config.yaml
d_mlp: 448
vocab_size: 2048
attn_scale: 0.125
bias: "none"
init_std_down: 0.0
optimizer: "muon_variant"
lr_mult_down: 0.7
warmup_steps: 107
z_loss: 1e-05
Each number is 500 + 50 x the weight over its row's rms, rounded and kept within 0 to 999. Layers, rows and columns count from 0. Numbers have three digits each. The size before them is the row's rms in percent of the matrix's.

# layer 8 MLP down (transposed), 448x160, rms 0.0794, rows 257-368, columns 120-159
107:530420546469481484521604535462527408494459495529544467463484518465499505499410471495494536471482520419514482474481492474
101:478488525479508536473488503473472637485516525527518510567480408563493572423508512503566494499503509473417471527471541491
096:543495532449609502514513467490507496496488410500528523427630518495511525496493535573629373483521545531437472484514475438
104:535472581512570541379602529516416473424500494534502451468492499453554506503597487480467458553591494550523559451502440515
103:590575574547487468503522423549481512481486474529547541455569492521500507494505542610525526413447387465485437613470509527
100:553466390414546515536527531518573494442551461545599466553485406520490402521537483492569553514412554500504450452477539486
095:440444624478404464519500467555491579491515489474561443468520530502469575573420560540413584486562481488518511500481521627
103:442443533556494476567537551484457581469458458496499459431388540477465570586513599393500455458534542636526494591577528378
095:519571448388442495588423447499514546502432547597485491443538468470564480473492499564543502488387518492495497428513465488
102:559528512548551606561489459428480513582558473387481518455514492536496467578466560595502458523536493473528478480570579418
109:486498509446417470530399456420429541498565534430442536471501570425499449501445484538539535503363449491506434457462486483
104:532521487524509513411520519410526524520538564553601627504457458488535500500495540350451516518552504483547471440526500482
105:507409507511517540493468467478426555486536557576536587457518518560561571472405498534525508359504480470486561492472503547
096:459465551491500564518537560578508548441623471594534395593425418578453453563505550467497428472563402573454509514503527491
097:400543574535537527502588477469502433452519497474481514492527476500466559571578428475448461549452612442512540566534522535
092:595496492408422457434451476543534441469447498474454581544474467577515483539492545445489491500533568472547547480550514461
096:508537482426564558505535500584476449455509527567512502552519455661515470525417395571547469441508595502478458539424534573
098:548605431446502554432529505564452516466560466452487523439512558444504504501489468593483467471574372516455463471507452455
107:506467528648463421395448466519529465481466551516491500621551565546493527503431383518516563524587545603454548533573482408
098:480509462509541535519444541642622488454491507477484537458499575500563435496688493521616518515552549500499563441559481563
102:594462511525460545483581489492494471499491480513510515539577503535506463505468533559407501454518590418574501617498517446
103:507473424412478471488536551503455552366598512540417464494464538530493521473437498473507536447476463464524406515439559464
098:572514475533458497551549510509500521539495527436570594455515491571562564439469500453491437522482561479506504453503453528
096:488434500452498472502529524470516559446499540539506497539428470447387503534508424358452493509467434412505389545435538546
103:426537494442530506358434634512472403526513491455506477562561469497428402512545420511477477502496560553557528409445539469
099:579488490472532487529597563467399470517502432424478463473515539453536466527514576495438543495568523496541561469548449514
101:459371494507497510524467524391437514548592569496521483542434505519526484399475506532503522483477433475514466517467493538
102:487479469497532438421473469447517396536446550587470521481507516536431537473455429530447429548512515517531527515545478511
086:528512523495489474543540484475503451503546507482477427540437575481600489496473486427512475411442432552416560507508440552
097:470521512454543516561468505475452457577477438562490458470556409484541502477513559421434575471476482538635539536469526553
090:564547444507559525431559540482516477544457493524508448494550523370498457524587561445512519469513602540500556425569483476
101:433488553476508485428486564466483489524463552510531493559539437469464487511435505579436460422600505516541467534511447477
095:475487452465473458597488554478493532454437546541474503498514555587513615548500481469534539496526513380474503515415405441
100:536450444542485485514497459496490447537547612495481518507483434533428462399487555485429476513478544415526525480469666530
102:422550570487523598495538573415540441594497479542520464483437481534579555408517594618504518535484428535547606505537540505
106:516490564493514360482600439504508463587456491469520537511501541505537553440461452515441492548511413418545474504544448510
096:518501504556539510585422491596465536582651402504522531529508490508579433547557513553541530515501493598436613488452516520
099:543579484450522529532512481579606456518510532473433506579584626530559533444510464559543529448497505542430488445557538516
098:492468454471524539565603537461368516478430496504506564525477504587544439471492547453529488476447533606487515594462513552
099:508520523504465513528446512581486453554527554543417543511503480508523397482514489419520425582421439517518453532461459479
095:486458476542450414494528434507491543523624526502593447440539483556535496482552521516483508456562394531455483508420440617
106:490463451554438535510578474567513544505431472511485542499473559517460526448442519480544457451495573600461537513531492435
098:470544483448434470493558530546504482454477509425490483537511496480555547502465469605586526525501443357545531473564501528
108:538541521537492464529607497361564568611501542504518438504520523581527485466481471516448501519514498555454540521434519529
097:486449464508515493490536474504549558489451532527482586555454502405447496512465449534419493466465482474553522497467510480
099:479504443439454515471435596541532466532537451545434490448570521448497524518436470476553517588575432539448481502459422558
101:532512375417592422473467388584605548602529605617505513553469564453498464461472486501526499533489422478532454395492463506
101:477505469452534441501467454394514490515494472378495430509468487560455441521474508528430600442484497552593382459594465548
097:586486489526526525536509460498498444526511479506492460425538498446460453497469556523526495566496426549590450515477531496
104:494556471435559626491559483380516498449572545380563498466582466427561490471504523502481530465551483572569495500451437438
101:507440424489486513617465557496490422426505470542513496515476490566436543515500523536535464481472440521460382511461438469
107:538369521513511509521555474462486450577478567519515489424456438508515466472540471510468483428547437482629517442476505499
101:470512385459470572460454489443460435453458514471575464441424543531551518569476466359559524533493519535468439421468537474
102:544435566516517432493470467508462505520571472544472522463564604518451515474417455442544430561518503784485516552464557518
101:580538562461468535564477510450508415489469443507512458439490537437463516450611479562552546594544535498543469534476510369
101:434501544552493531465372583471489566577477561490459467476537545484483520504454483478548490521505501494501490503510426498
103:482517554371441568495501569618522504461465476430513475418506397476506496524465506409484436523538484490503495516505450543
092:418559481527520500520433572666505517487530534584521421522500360452461521475480392492473588549549464510468506537533483556
097:504480477476537509546557512417457558615505516403476446517511474501570454482396525611600454482529455548396513530444429532
089:576401460496523525503552582497420432420498540504527507560542549570529450429468396422521449534473425521409468511456443591
105:574470424387484503574503454538388370373514513455447470539526492562428491457511481502621575497494565500474443551459537482
100:576450520582421440503450482455542507543514519517524398432470491476513454458480491445394504488503546492451573428526515521
101:585480419539537512513524565483478502521492572324475486448479486482545626376471466499526529408462423484471413546570496501
100:527474446457513479459544515536420453464458464460557504443559490494626512549482577482450524526496516493555528495361519584
098:425494557488472461464586470467658527610420426493524496569493524505566496452530430510522438516415633416537535519548515466
099:514475508546493554397522460457516586543531491488569562551426562415467483486499430510452538535464487500463609541479493582
099:506471516598470521468465564515577471584581559460566463538462510463529427459481522522586530448510529448505438439500506478
097:568529518547553509489478505449525575442492514612469496566586481487543521498401490482487495502500531447471477527544552480
106:493528605507404504445374475526586557554501454559515456420503526537571479417531426524544461487516576431562523544470496488
096:502531520588532452467501471539516438424505522454535513539513620553517551496527586551470450576539556468404508484502524481
100:443422434472396602471513384456636534458461525472489467525602429565546535491531453528541570529451494545464475508503498502
099:539395507665466497494462551521422498472548502543438551531446432561463423535548487567498527542464589539620490483500464464
094:475492493488404498507552522558414540522483572446518425522552510486487463541585419492461522484583531562507548384582497448
094:520523534505482525520429512544457582471503529440498531449416510523527369519473542512466428492553435534556463421410570413
100:484452528457505507506544464647458513498506551436573542379387515569458452518479563519541449541475577464484541464487481452
099:502485454499545466499490516490548499513539488443522499565532556579491499638419516563465512495588481554501492486546491532
097:497588497436557459515614447438439518459517437522493459531500379459501438501531572460505491401443441489402553452439470419
100:488509508584497519455462467504518401462492500600438521418526511502538509357541468487599439493418510555578512479416398445
098:448519533508438477484397494471432500461515453509482479540446534537486426471540527481431445487500399498449551536479550439
095:497465433565561546489438490709486434423479502615522482500502578531462526458503555466485501514485549576538479488434522497
099:546359529421566458484546488565448564515483443550534450628498558530450451486509509560547543571508567515513457569466493571
099:455438467512474488501429500497529451557434480421493493502507456500499533582525503567544493498510497499526453501536476531
103:488480479528543475526500560440486427538469557513528561539453437460519522464446456493412497467490403462444400603476504509
092:420551461564570509538512476484461538570464424568567514501558524516454460528512595524502469516486477568505485477547359561
099:545522439456472498481431440600561511484449452460557520457535470376589567538476546537502443498565604530505441435448456498
114:541463490534531566481495476482563486485419524511497493496418483503501484567553512520594439502501530666472465532553409449
097:450434442516515490522467446490455590516522458518491450533511482544418558425548527509557486515548536470556477593486484536
101:463565542547514495522487518461469487480465537589449449464520538535453526485442525462535444509489536444504484458548567589
097:479484474544610411450578355560492540423545461533496557604520582496417529534524476503520511419527506507589643530372470500
103:506517543434509390613490500525482437571504496572445543480453341494545476400523453556542485499552522466595501464502448547
104:482509570507441514522498508495494536583458416524494500531554505528480534426526487438523583478494478452593551539386536467
095:478517474414541552547548491498617546504526551514498494500514513527444502448569583523532428542484469496460432467491430565
097:426510544510509483434485536523443384406399570460490527438466536529585584511462472543501514520466438536455375448429506548
096:456436503494550470539489495452520423531520407545537521455589453531573525575516489501374472515494476547440549453436506537
095:527521558546495592492465419554551572530472456444446485447571489480485543473583422530609459473425486528559520528505461486
100:600553463527497487451464555501564492525438558470540462497518527490494488481498502486553539447492482560484505410498481501
090:433527460503482452472482498526480593553450496558504624479515537470550426615506581548528554504488602435480539539506474430
106:567454442440585537538500603499532505394443476462447504598389477526451494462524482419503509404521542480547479492539526528
100:506573507556538398456526465532443428548567497578507452530473595542474494441419528572422462498461463446571454497494495557
102:497471486514494518521550490531535639331479521565528524483501484539544526514527462557524496459539593491455542406456586508
102:575524508511571446489498530509535468495545513459504521450532498475438576518468490490433453537471363475375523591592559546
093:420516521556468536598521563547512504543532480505430467516610534456550551549491524511474500485508432557558505528457491571
099:548438547537466544443533596517486498534494483515473547439519495428526491553474455582504490552655548503439486463476532481
091:500402518522548459528480462538491405487519558534534607487505492466484496431567502481501546524460516413513438543519474432
102:527493501502456457476534444468462485541480441578486568482432514593568536532560456460408505470530445501502538408486393569
095:605501479456477460474489454402470508513505521452474539491450401492574451496490400527455554515506520521464454549474464500
096:455451540554609433503468459477469569405415447427565468427456515486446426521443427477432548514518517560540480510512391507
096:400496596488525419495380539598544556536586559478467477519488534412567426481517520500426535465459513484455486546515427593
093:437421542506537540487389497506524521570442563467557566499548442519496421458380518576547521461507573519569500596587494601
097:502402484454428424520554571559531387525497484543508436594471484470462450546525489511526510453434583492514568510474422515
097:487485436559415528544387402547579524484467544505528528485509523492494563466432569511366508459508408517523359536530479448
101:527560514467445494535507485595398509480524511433452580542546574516409514367511453507663481501468527418482593464532502489
# layer 8 MLP gate, 448x160, rms 0.114, rows 258-368, columns 120-159
102:516517595533501486410539430485509521542542542603435483604484557545501447511517455533483455445572646580460533451400479435
100:465468498621414467518563529494529499467549556519483445489632461564575480452419551503524492543489449536491483500542419475
101:481568499530529480592521536522445419522594533587521525468477454518535485523533596520533593545581526509487487521620498581
101:545482467483501518524534393364468496500527555550474472521434539573480510540541573501509485567542443471532453429531597429
103:427540463522472479496497449510439500522500472490446502538481502447518516565530496559442503479431424496582586442441416490
097:504466465544519525488481443428444434358489474383489568487493435555525551430541492442453559471393433552557484389571460453
102:422533523500483482425450481518513450508563480478465494545470381461469473519454393536470502546620491495465447451451525563
095:552501472486615542515489509416494445494504517575520481456511498450456463388520474551475567585436464427543475504410560493
099:522516505529395460551506497593525503432443472496454505603514501570530429440520472526432457614594475464499543515443527515
099:452523462488459507486525359472518501533533471492484477545549451561474484418405646488565401522546476489546456471505509512
103:420569528483502508501510490550611426560487533519402439495520542526514504602444549518548529409537540454534453469490490504
099:461484490586493516467486484502517426502433469564517457430577468427524495488449421548485471484540414520495563518512497546
096:473441466502488527622412525464504512540587590505454520521511505479545463512491458476543534549507441527542555578480531445
102:485472541420513513496427578410475467401576509411491445515514562511511502514499482515476603596436431499557553558515490473
100:544529461533506485477613534490500457471569449558588466530453546450513455502442452479525519544433524553383435534505534560
101:478579510502498489490392514551502579575569423427513513587521465556452560532434439553653553490532442550522427471491514523
105:509575524602466476443504536569527520530542495549490538461577494545478548508508523478454404531589413526491544423559550497
100:464431394498524372437566460446527472371413519548430462578530526534472422454462449560522453453531485474475491511509485431
100:591463588465566510536518436422506500466496487454455588489460487505466533549400509469531537554549480534496495563466534491
097:482540471506514511551415539507528565492525484464556415499464440442552462438448594509476488500458437578482499556536565467
103:443567511510506536470435433522484532516538495477505514560561474442480505412376464489560579535488560462545499593431438516
101:496539388440514453526511490467438423511468556493513571409519553440432443475540529511602523491524556448537504434503483513
097:485516424482484549437508394503650514542464527524526483405421556557448506583545541402553435518487584554568550535443527474
107:465480489518537514431485488618469482396539461593381625470480464426506486487475556446532540457482497535492532530490617477
101:530450479441542471495582538504499425467549497630454522540530448484573446495469383536565577526432445552524480459519531528
096:591553489563548539483541546552522480462523519599506458467474480450470513459427579488625632510496452468561466484458542531
103:451506506549521511458458515518552511487479549531484475536500508471486491479584497552552452525608470417572512625515450514
092:491620515475461514483509496482505593534472532498470466434480518539551583519377523495550534511403522575468546515462474469
103:569545488463454517440517520525489451525477429469514493516464519560597479480468444571532465496429535488472441417503464500
094:457588457476512410515475506558486513604449532514489474504456466475512556512491477576518453510485530528493483478485451483
105:537538492503518484437496362465525430484432521543531530513441525567577532523475566493489502563479504445599565381462531463
095:521487514496500575484579422484497531449555556512475523513495451423453563407543557456485508508432452508513476443493595459
102:480605463510588512475545412565427435444478496568510475499522532580462464485502546548479518456463539429511470550534535478
101:564455494490471416475587468601388593478573628523533624483491494588457487488496483545494547488507457553483526489559482537
105:485472522482502498480520552513509473550530467516516437412510462504490466470572620502526602530458463478437475520548510497
098:504479490524405561415515456558611493542502509515476465536490511459507517486428508516379462506504514594483487523409476510
098:482493520520523450453431490458527533577465506409461571525473444491502570560502559505539435673434460466409444480510498544
103:545536539549411499453489514516419507436522567447471568455438496498471552517495517425451514489611463493477506546547467511
102:553553595532443534497482545572495370453389544469501594573523463499440543575505413490499548495423490525492381555555561409
103:581494561511434468544523471459521483468422480507460545503503575554489500450523490490458483486448532502461433530525587485
106:515530518505585440492505460622470515459528418494431408510525534582417511467421500525515473467570501494442559515513529373
107:511466473454460353488439463527408509406495510488467531534530412505434388447524526433447489443566483507479474580591519520
095:463595459497505533509548562492521495466583422553384495552427443482512472562585539527568540462530469504517496564515596516
098:470542487645459471505505462426532443424522496470440553565499523513465464527480546509532543508519468520532453568482423502
100:456485437443498394396561462570587424504564435461550384497443513501439556415422449509458495567493480523479497544455520551
096:506526521452534492527513449492435438564497464631511564570436550361521460501502598425476492519495468527502480492581463510
099:536446526486414507501440442465520554499543585571492477570487410539438468465555539491519521541520532469588486557542431452
097:480469562468478486402509454559551545464511527531484456548478494488537592580511518485565578641478370453527490538405514493
103:447453411517510425481500501515502517618587468563525388398512474491523448518502560459470503473536488458507505512577492448
103:548537519523569526413548496477532510559432539503510511577508532485445544506590393473430479528573532474396490460490545532
108:488442510434581502480504425529562517452455500478518522539496506571432497488510519507489501600524413506447529479606508522
102:415500465541491554529525564491445452546533401488496535501558443535506478557478404438441556572530424497487431420481478520
097:511566446480390623446478409540458519542509467403473452530500475536417560459544497381518446522587361494496458551592449471
102:536489478487616518507471520544516425512407515484448592466399519537464561467569506475472550592503510601484511533410536408
099:550469485522465571551434475482489484533600481469467558520478479527461528437525428504552471464438471482477468539578546499
100:466571525451511437511411456505485511478533536544447522399456495511437503470452582458533436537499494519445439477498431474
098:457474481527465505456391488480461582415555521466499488489400431551523483591585440442474422492516477482525445483462498511
099:450567629484592455533423461407550444410474486576407435467435517432495536460535415546391529441547559452577450392509415485
092:525509454580465564536477450508543495549510519412437479588481372473608494482478516483544566474529466526561494453550496540
097:506490484508499490521515544501544538446564472522617607473511431485431532505424530392289537515529472523519465535463482495
101:382602502516583474462452469392448567561568479596446533483506478537537458448548513534575463492523544477437495530522508586
102:503493464529508428549480485536609590535624492440440468469511645443449555418531473561488525580559543471473494525510479463
099:535620575549403493441554565424484596483487543478529414428525423465449480413472541453550450470549428537440557555444483496
102:524529578521549420504443478538491433439498540510463532480488425562413533520523519508526482437481437559515486510497475474
102:616515598516457469502477458464464489444447500562489425549492469577493476499443485567536495529460472584469592468526574517
102:515488485491502417470500446536533509471551392474482447484610511472459518518506585549483422414494521507484500539479485621
100:569510512540530491470503469542563536530555532455455487465478487564584556502518485426521446486577467586435544503441492506
102:500529495496451564516465477543567474521492619544409518475563557516521436555519471469420520530555452536474438464494505404
103:457611469577537545501404511504594592538501533576488482554504448443529554512483446524450478582471509542470442532512465437
103:480498561437494434617399541406417454504549436448417477438422511486435555499536468455487514525505514455444563464507452504
102:557509532483506431459580451501541587521414471448554522414463536490484458479555533402550428463557521531394453592499511537
094:512493542475405600512515434515591539514421533463466608552498539601486471529491484432420538567505580480435569557549613431
109:482592563498428521485591468397516530501524570364525532378582542450552487499565557445459497474463467541530522559495487459
098:543508545489537383565519559534531531606531467511477499580608449488497497487522563517583470526588452541557489540511538562
096:488531577396504382429458544552565427497564543605513515491486412498579558497495467398493439526528462474508414590561491462
094:423534568500398534499512478391504514522548428581502593469539489536530485462480524436529419444495504604512465493525387517
097:463506475500469482535494532481549535459498467524515520559438518493500506473540545574536540498523457493580459538581480407
099:573585518573433446489521488532508455492476478493433450468544549504546465495443455481530413556450496532515446502567481559
101:518508393394514550464516485414553456598453459478473519513517404530476565544486581525588486501524479488457558496530465482
098:583532495565385602505424472432510386514563496434465506510374475531424487490481483517482571549480504418504468536448469516
101:592503557546430481568585503449491457491503513535574500386514575506549478438498508496411415479413470524592582434481463535
094:490564417484511562500518528600438497412493451460553464453535562449617540519556473538584479481624539538529545427558622457
095:540502524452538458430457504531497415541459505366517499456546465463585595433525455541527637529539497518461448553583516534
097:472481365493455477440564486530485450388522538579487518502478538530452475533494516419410521496471445473495504477508490479
100:475467471629481500470473437531509460419543525528481464527501472511482512384506489450473573460467522469548503442468556410
105:478570501545532514447553532534460597518479474580463452531509477486557552635460464477489493493508445499481538566562474545
103:624530499497404583451489558554495437454540566439503522464474481531544466564564471554540558515567545536518541434524470418
090:522560472501472474450617542553474538482489535510490540463572555588528398458508415528490544462543572632493546533493541442
108:540502466526436491481454475457499432540429545477486554522475490530490390468464496506632501529545465496492474482457549495
099:618532469600500552464394503513487477456527508497485525511542514457585474542451475525577564526509390470482468469505549490
098:534443489609426588491431456583457464488537531477475490575439423533551512561447538471467580562469432532566461467568440434
106:456565488424491471494492434475414410569507463453435516458492479555535560547545488531503446509558529479525522578458513580
098:606524456477462521509598589428434487522500477580536526557541494463504514489551501479457536573450614509464433590535458473
102:586571569554498659477533443560536570515450484483444414450549541461498526545566525437509456509384498485474480567562484430
090:539459463484491565490497489529497540429571490632501568447411511484490521520588442410439525511530496517484480481535511474
092:474533487500569483429558569457469449527452514521499558505490482462496517431583510482530484522545498467532560526501510468
101:559549542522477530448594476512490571582579627487416585543426514576485511403496482511502462548475421534457371468521491444
097:518513538604472460443420448518444471533520533445458528553424526515545429524541592545514540437489593485504432468469515484
104:382509481507478465495469433523491556609454553497489504558477506455510534617472614617505494434462491526560509507549488444
102:531526496435375503498474487497501427576504442510505390609492430485512450655450497519432448491584517429516454483465444513
092:493576504595436490587546474549588519511579511445525479514472578528557504497456474454567496496511509434514472535494453523
104:559571623489470514575478548549521495546530512501497472435532500522560522439554454416525493514541465529447457502548513468
094:459574445517449456473402472456434572417394560490540473484493457469537530430564546504530518584504483547488472458547537507
101:609541496491485472503538542557477471507555481455421448509641571483521510554563541540500470489538511572522533572491543515
097:517513435482527460557485504443513504548631550507551490474519459476435528418493535445444454507423466567433455580549581466
103:517492425490459416486475485549498493350515439506538569498513492436434466445510479571488498557383456511513501511506444415
101:490496465479511517515536511538472499556520381449463512527507540594593551514463494521526510506535606567472530553404499493
097:490547503564523517582479427513515471477503519506457499523443517504526496477476531503503449460515541485447487419479531545
099:475670502574537485446498491411496576471429510408422528533527462509507518459506530482484482481507566432483512508490505520
095:472496459579518509546459504447535534539525554581556509487420568395506621476487579446579595526552475454517487543535613518
100:503543486508407534534375503542545546546579496525450444593498429503518421490523546441567483547542520439602461501530502544
# layer 8 MLP up, 448x160, rms 0.119, rows 258-368, columns 120-159
103:557526447469447505451508514552486543472616535404531504479443513518440476445459519503485465459463578442435524488433536500
095:511345492479422535509551514470593514507464448483539460481488497511468513436487634457447522502526492485465514421503583382
103:525512407544412456524557547447551495435563526466543546447530475516572462480476415471474463588515493465484451479585476550
106:574403591447568446517539558357352456524497488483584562454476556557565508566489545517495588510480552478486538576538471472
102:450466513534533475455561428583441469480411471486508431571557455531494521476470480571415472474486538460433507425508579538
096:482545544485440508559483513467467469548478456552514533477555566498504459560489538552529400413494406466462515561473493461
103:598472550533429544544531551505452538573439417515486534506497508519490499540466569519546484497475533560554456512595548451
095:464494408505584542432493503533532508504556530485521509483491531419423458510455560452530430576468443530507524471484487515
103:391552564446441538486526493431482407462377516523521518442533407500553506430435502499520468456532552553512439595442520535
110:557531490555486567552582576494505549517542558512507541582467461522584440424512495462564527478477483504560488480467519432
103:493527464490554540577520484510524527496440493489478487644461557458529521554508539581573452518536464507520479554492570402
106:497525514483520483438516507358476456577472475428597433479497539471566438521487526409528494435462503504528506507492566479
101:426463589500430520541575496542558391588545525488474443519515510587476443399495562487529480533435422569496461545505497477
098:476405400498478482518512524558454555484607524537512467514499496497532499558421524487480459493584394535532512502462549527
092:454502475635524487465512498540401575553461543440567494501408487510403532401446509532531523511450437410494455579389434435
092:480556564463493440500476484452413472550583423446502589592390440503450528530453472410467601516484538499411470432480562501
101:469498453518567529459449595418395423499347469444519512644519484467393582520426519435483582470586424547462460480517462525
104:492528535615537587491594464480484595486525542530489564402451454542506527627606531529493596503513507361453473483427574476
089:466437442455463415479551504444421499468520460502439440551475539520498547432478501486463472440468468552601404495463534555
102:500527445522457458459582467492488464431485470522499408550472556628477554462550549513497436492521518408527525455638442542
102:438533511416493525436495554440456422527575449583456366452569473572470351550477547527544466402455522445492501524468464510
099:404436476430562528535477544630442532489534535454525490472583518496604500486550517480457464355450568437472507465498500430
096:552423486372465507466520430571551486478420526541580564506450525555500502452527522625512584490475528486506528601469570524
104:495532441504565523429454486459501491525520634517541456530559502557520461571408498538565421526487542452471431521530514511
101:500487516503471472516456541521415495550449463539448540478442459569563539572620596596542490584526511421579515493496476498
103:502509478484505588440488483449423503575457502581393576451549498478531474543496503469487489518493553451341558511611550496
101:509529531430487459455515596528541493554557461520566529531453434439454522583451484519366489508594455478458481519597547520
088:474388441450643507582456455558489450393551451586547490518491487536467464491518461473461500580562480480472493470431585497
099:455570503510398500475517467564558487448476506533487557485476487398515541531492478495547518457624553462492537622568554471
096:558441458501492513571642518513503554522508525500504551532416494480505570495534467523529502576426517507460450545410543479
104:531532566441494500518428495494517497443482501582400576508576443413505475521507513535476576494557532620599500409516522478
093:648501597453539581426480521530464467525491501453513429491537447481523511485496567462449510476474484528536581527501465539
102:521441523474400475509522567498492413555452635492431428547550551523461486436526464454488380503586682562488453477509479521
099:465564544521527509522461534460538479525454504485514499523463394522514496551532525468487401566343410450470495517462468600
109:545432540491532451473494534513563516445484576548449491456560511451593410487535546500477496492450489456521500464529576513
093:465545484515579427518424533472543492430478534538499533467499485486511553470568491415450446467523434482499534532527475447
099:599541531558625496397498544407510434550518468560468495469495465508547451557481489531554536470563470493590502390478443475
096:426510481536497469577481462531508470437481478517464528499562558481499468593637472484503481489513575488537586507457540494
100:541529452432538498518578460539588531477421580486584454546535427413509583550533495478563467470561470517568529505479483450
099:422531413448485340442556436550518538494453462464379466462459558477488464454458522369536489517567525533493560476456431496
106:517471549492546537477528511474562521523498539563504510541458514458504494406509526449456542524488523458444543543545490533
100:464503410478528481419530547483486477481420594412409514572536554499404516516486476468446538478488581492395447587478532508
105:513509538546506466551633452447471478437445443436486506457577544544532446464484490491518534469490444445479416598589485544
098:561456506504411533470526455461490482509562551484510480493543563579515484562422529482523539494521509620417508583514510402
102:500435551504439409450547536579541498477413479426531497539542442554477463570457494460493523531531439493469502556449546488
097:486527470549542478480478458527482542443533535406529412482492442573543444489479517622497497462611529486498523568484488530
103:560474435503503521469532425535506580510459428567562483470544437477614471480488534499477590475465506472493466463476503565
097:552456497502472563514536517556493517455486550564502502475543528559473398577456401481485500624531498498472542488515491477
104:536459529462524549568486494421510536533474488414531512511569418542546525562510510531513510533511557470478528451470517487
102:388496513498558509590511397465586443515501556531461497469470483482579485433550492513478556524575396471516470452551469613
104:446405535598469493505485533562541533442471502507560472463478565494521444390481480458457509447441451560422462509514517498
098:477482574508506458560493472517480508502512496467527575578544537544543474457616524614525496597532421526483506478515533570
096:522402580493379495543480590532459551435516491439510552440561534490451468595437452566540531474500475533550539509509571524
095:495458520454536452535527483524534464460471526494556487576520591442433510467552582410609482476431485550487517523512565521
102:441513537447528604448548450431473405488591559498370542555519459531521548520565387551580494536501585430437514481577430484
107:467551478524463521536491515539551497567487479426504423561511534454525596478440473398575528608518552449486601459472509412
089:540557488498459494542552515505467569472481468408402539606414471538509576560539542490505540514477489510494573473497565499
101:473503491563467534465516587568558504472534435478499594465495471425493467462486498473517439440470596415538477510465578504
091:418450493514478515480606449507482505415470518520484444454487485438503486475564428497512517409559541530490525464527584472
106:477478476424559503545454485518510448542477447523518527449427447534482499536540520490542482511585515485474498536491609427
103:503512538450546511435482601458499465545527414436532543509557490467603484532453533481486517461543483505504525431539460619
099:558566450550537581555517521508462440602566440406529467555485568613419485492423451401573506473585552538478551549471483392
098:491465501431534499583438529444502509492442447508548493558453524578444531468487473505457565498393485509532452379571615516
099:610483435513492413532536534503475500470576510621442554540471538431532517479550506527546478411396577543512475398482603541
095:539479495496519504509427579522552396528562584512522503386474554449551597532515555536527472514525530433552480436573442511
102:501522499530501460438504552467526512500592542479396500511501436411563563553531473512498556558583420487427488568553539564
094:426392499597463447490499494504588450504549508434557583446475603547491579399503497550513477569582525482503522514454509590
106:474574564453606497499605461486605485483523548439485580482514423485479476516506453548517467507460517527461455507490492492
095:520502531458458401541538414489516499434437483545495559497538497492441448534544458560547594583484523561601516496449507563
096:474487455519493627521518558519498539478543498591460534459531400538540530456576563399448485631518443443455413496435450504
098:494497530509435549512452523437545466507565511466565511513558471505480566536452532438436461552485535542483467538438516519
092:433486512493489450517434503500525476510592513523529529560424476528498511415509474478463497642429441550497386539485364538
101:521486431534506545472445483534535470569553554470481570502534511550423494485475451380605485556485496527525484553521413444
104:496522452399535490458608445475520529403543468573482515492569488536409486542539457533513623470525511475540576519569533540
100:544494431503561520498605557475495473493503448542480470516548478554417431579492517565569515455538519482567482531586496447
096:464435429526472573437524642434522510451577567517437531520494488477525550512466563465492518482531515480473483564535479553
104:422562504491564459575534530427452508501583418533533460555474486521458424523523481546561491453416461482529440534498453468
098:560503520443510544463578556489478444569546529515513580447550442467536539465641534538437589468434531561480554495507495545
091:539452535457503481565455484482543479465504444535499397550399528511517482538490437463467512534545609507476517525388520443
098:510600456520492507574445536627546409412569512456471600513480428594502467540489490455461527435456497588469505554490436527
100:705475550525395483436536556457401490546414513548471466412469507519475543546506484582506450547538506393496494510510463617
107:515550539511465646524504477484545481581453530501496522424570419468526445418569470512494469462446493386518475485504509472
094:477488419529517478498540476482421469549483515426491457447526470439600476475431453601476508560582444509526484514557574496
098:544575505559429517568499433543507446525432479510505452484509512509583504577387490477502466548437488596473537584500508428
102:504412515485525488540491466490500506482481388360532513493422561412506425577594480549622481474545462569471513508529569443
098:501477695550494518493537461517556454518492502439482484461521499478562453546559463528553507477388541514465484618427492494
100:518444494557492446514517511540495487515473557543462436397499582480553512649539527562578547527567453535521516440445524479
094:533531478532460569512461557532512480472564494503439496497547523366490518400538575532520549542508527533581496498660500547
104:429482502564527438504507570545555495518495462497583601510527545520460483532375449436576457490445568514402528455521513452
102:465444440499496532500563451525445433469509521573537466465474508489594515479469382515516589551484402498504502503448439468
094:577556478559542406446510505497487595492498482554439549540562567545500473544447576526546562521517494515520508430477463458
096:507579500547606491472473544423572440525441399427461565394473500485408546481644491546464479443542511434475518443508495367
096:537550434457477499588476478542481511523565443514462470550595638531463554524546505511538516549651482592480422565506446494
100:586519511498596502468554383483539552495511484466624350477530553598561462518473527443508528528533520532480503474521493473
099:596474536478484484446484515564513484533388501473597481550531552515524538447504523549475506489449477528543556424494488494
093:575506493487509577503614460549477497445541491437454470454424490521503512507464430520435501486374414510451492467471496581
107:514539457500475601492502494492540490599534523425537451462529479608507508462456516509542431566563488531417515403535463486
101:475413525525516421484403434475473555490530462441427447539488483526453540472494556524512301473432421469512513526434452517
102:555455528563493469524503580510520519526475476477506463496547436514428498501492386462620598454597542498562457604536544485
101:558506454446474536489494505498603435453451444506532523450467493487478434571498516488470521488541532495515433561481438505
097:568517490472552476454421438527479502374380491546543479452404457479551503470535481537552533455469598438403503514577543422
100:471488443456493464537518498489449552505540429486462458500465504464505497506513582546577496536440398506429475541492456422
092:497588439531582643503586487498530429455411506472463398502614473628450547504508466498483499454412407478524486548575462468
108:481527529504556498534507499449546525550500548530519573493508459505586542499512384457529508440546471505484495436483504528
098:435536569447544475508520353426532445425580437535495487455420516531479435459554497512407418431495487498512506489504523513
101:520517566562408470468510531594525548493499521495513471542508457496481501538536473582440517466498531448493546410450497492
101:467488480468530403505469400467444512498414519479549361489363519486404528489476389407574480512498616441497461544477577434
095:504489413478515508539458604538469497470402510558461497497450524576593554463475433450472484485492503493507477504470506540
093:505477424516513491522426535491555557477456494441491541535518527589615403482529527503426536502481494478528555512458558521
099:507523502543491589488497519473527462450499435470543490564441459477484496536491520500533549641502483456456524535519445509
099:441534447524544464486404489540534507452520552406514487407517372490477507398488463568474518584567588484543582489477422427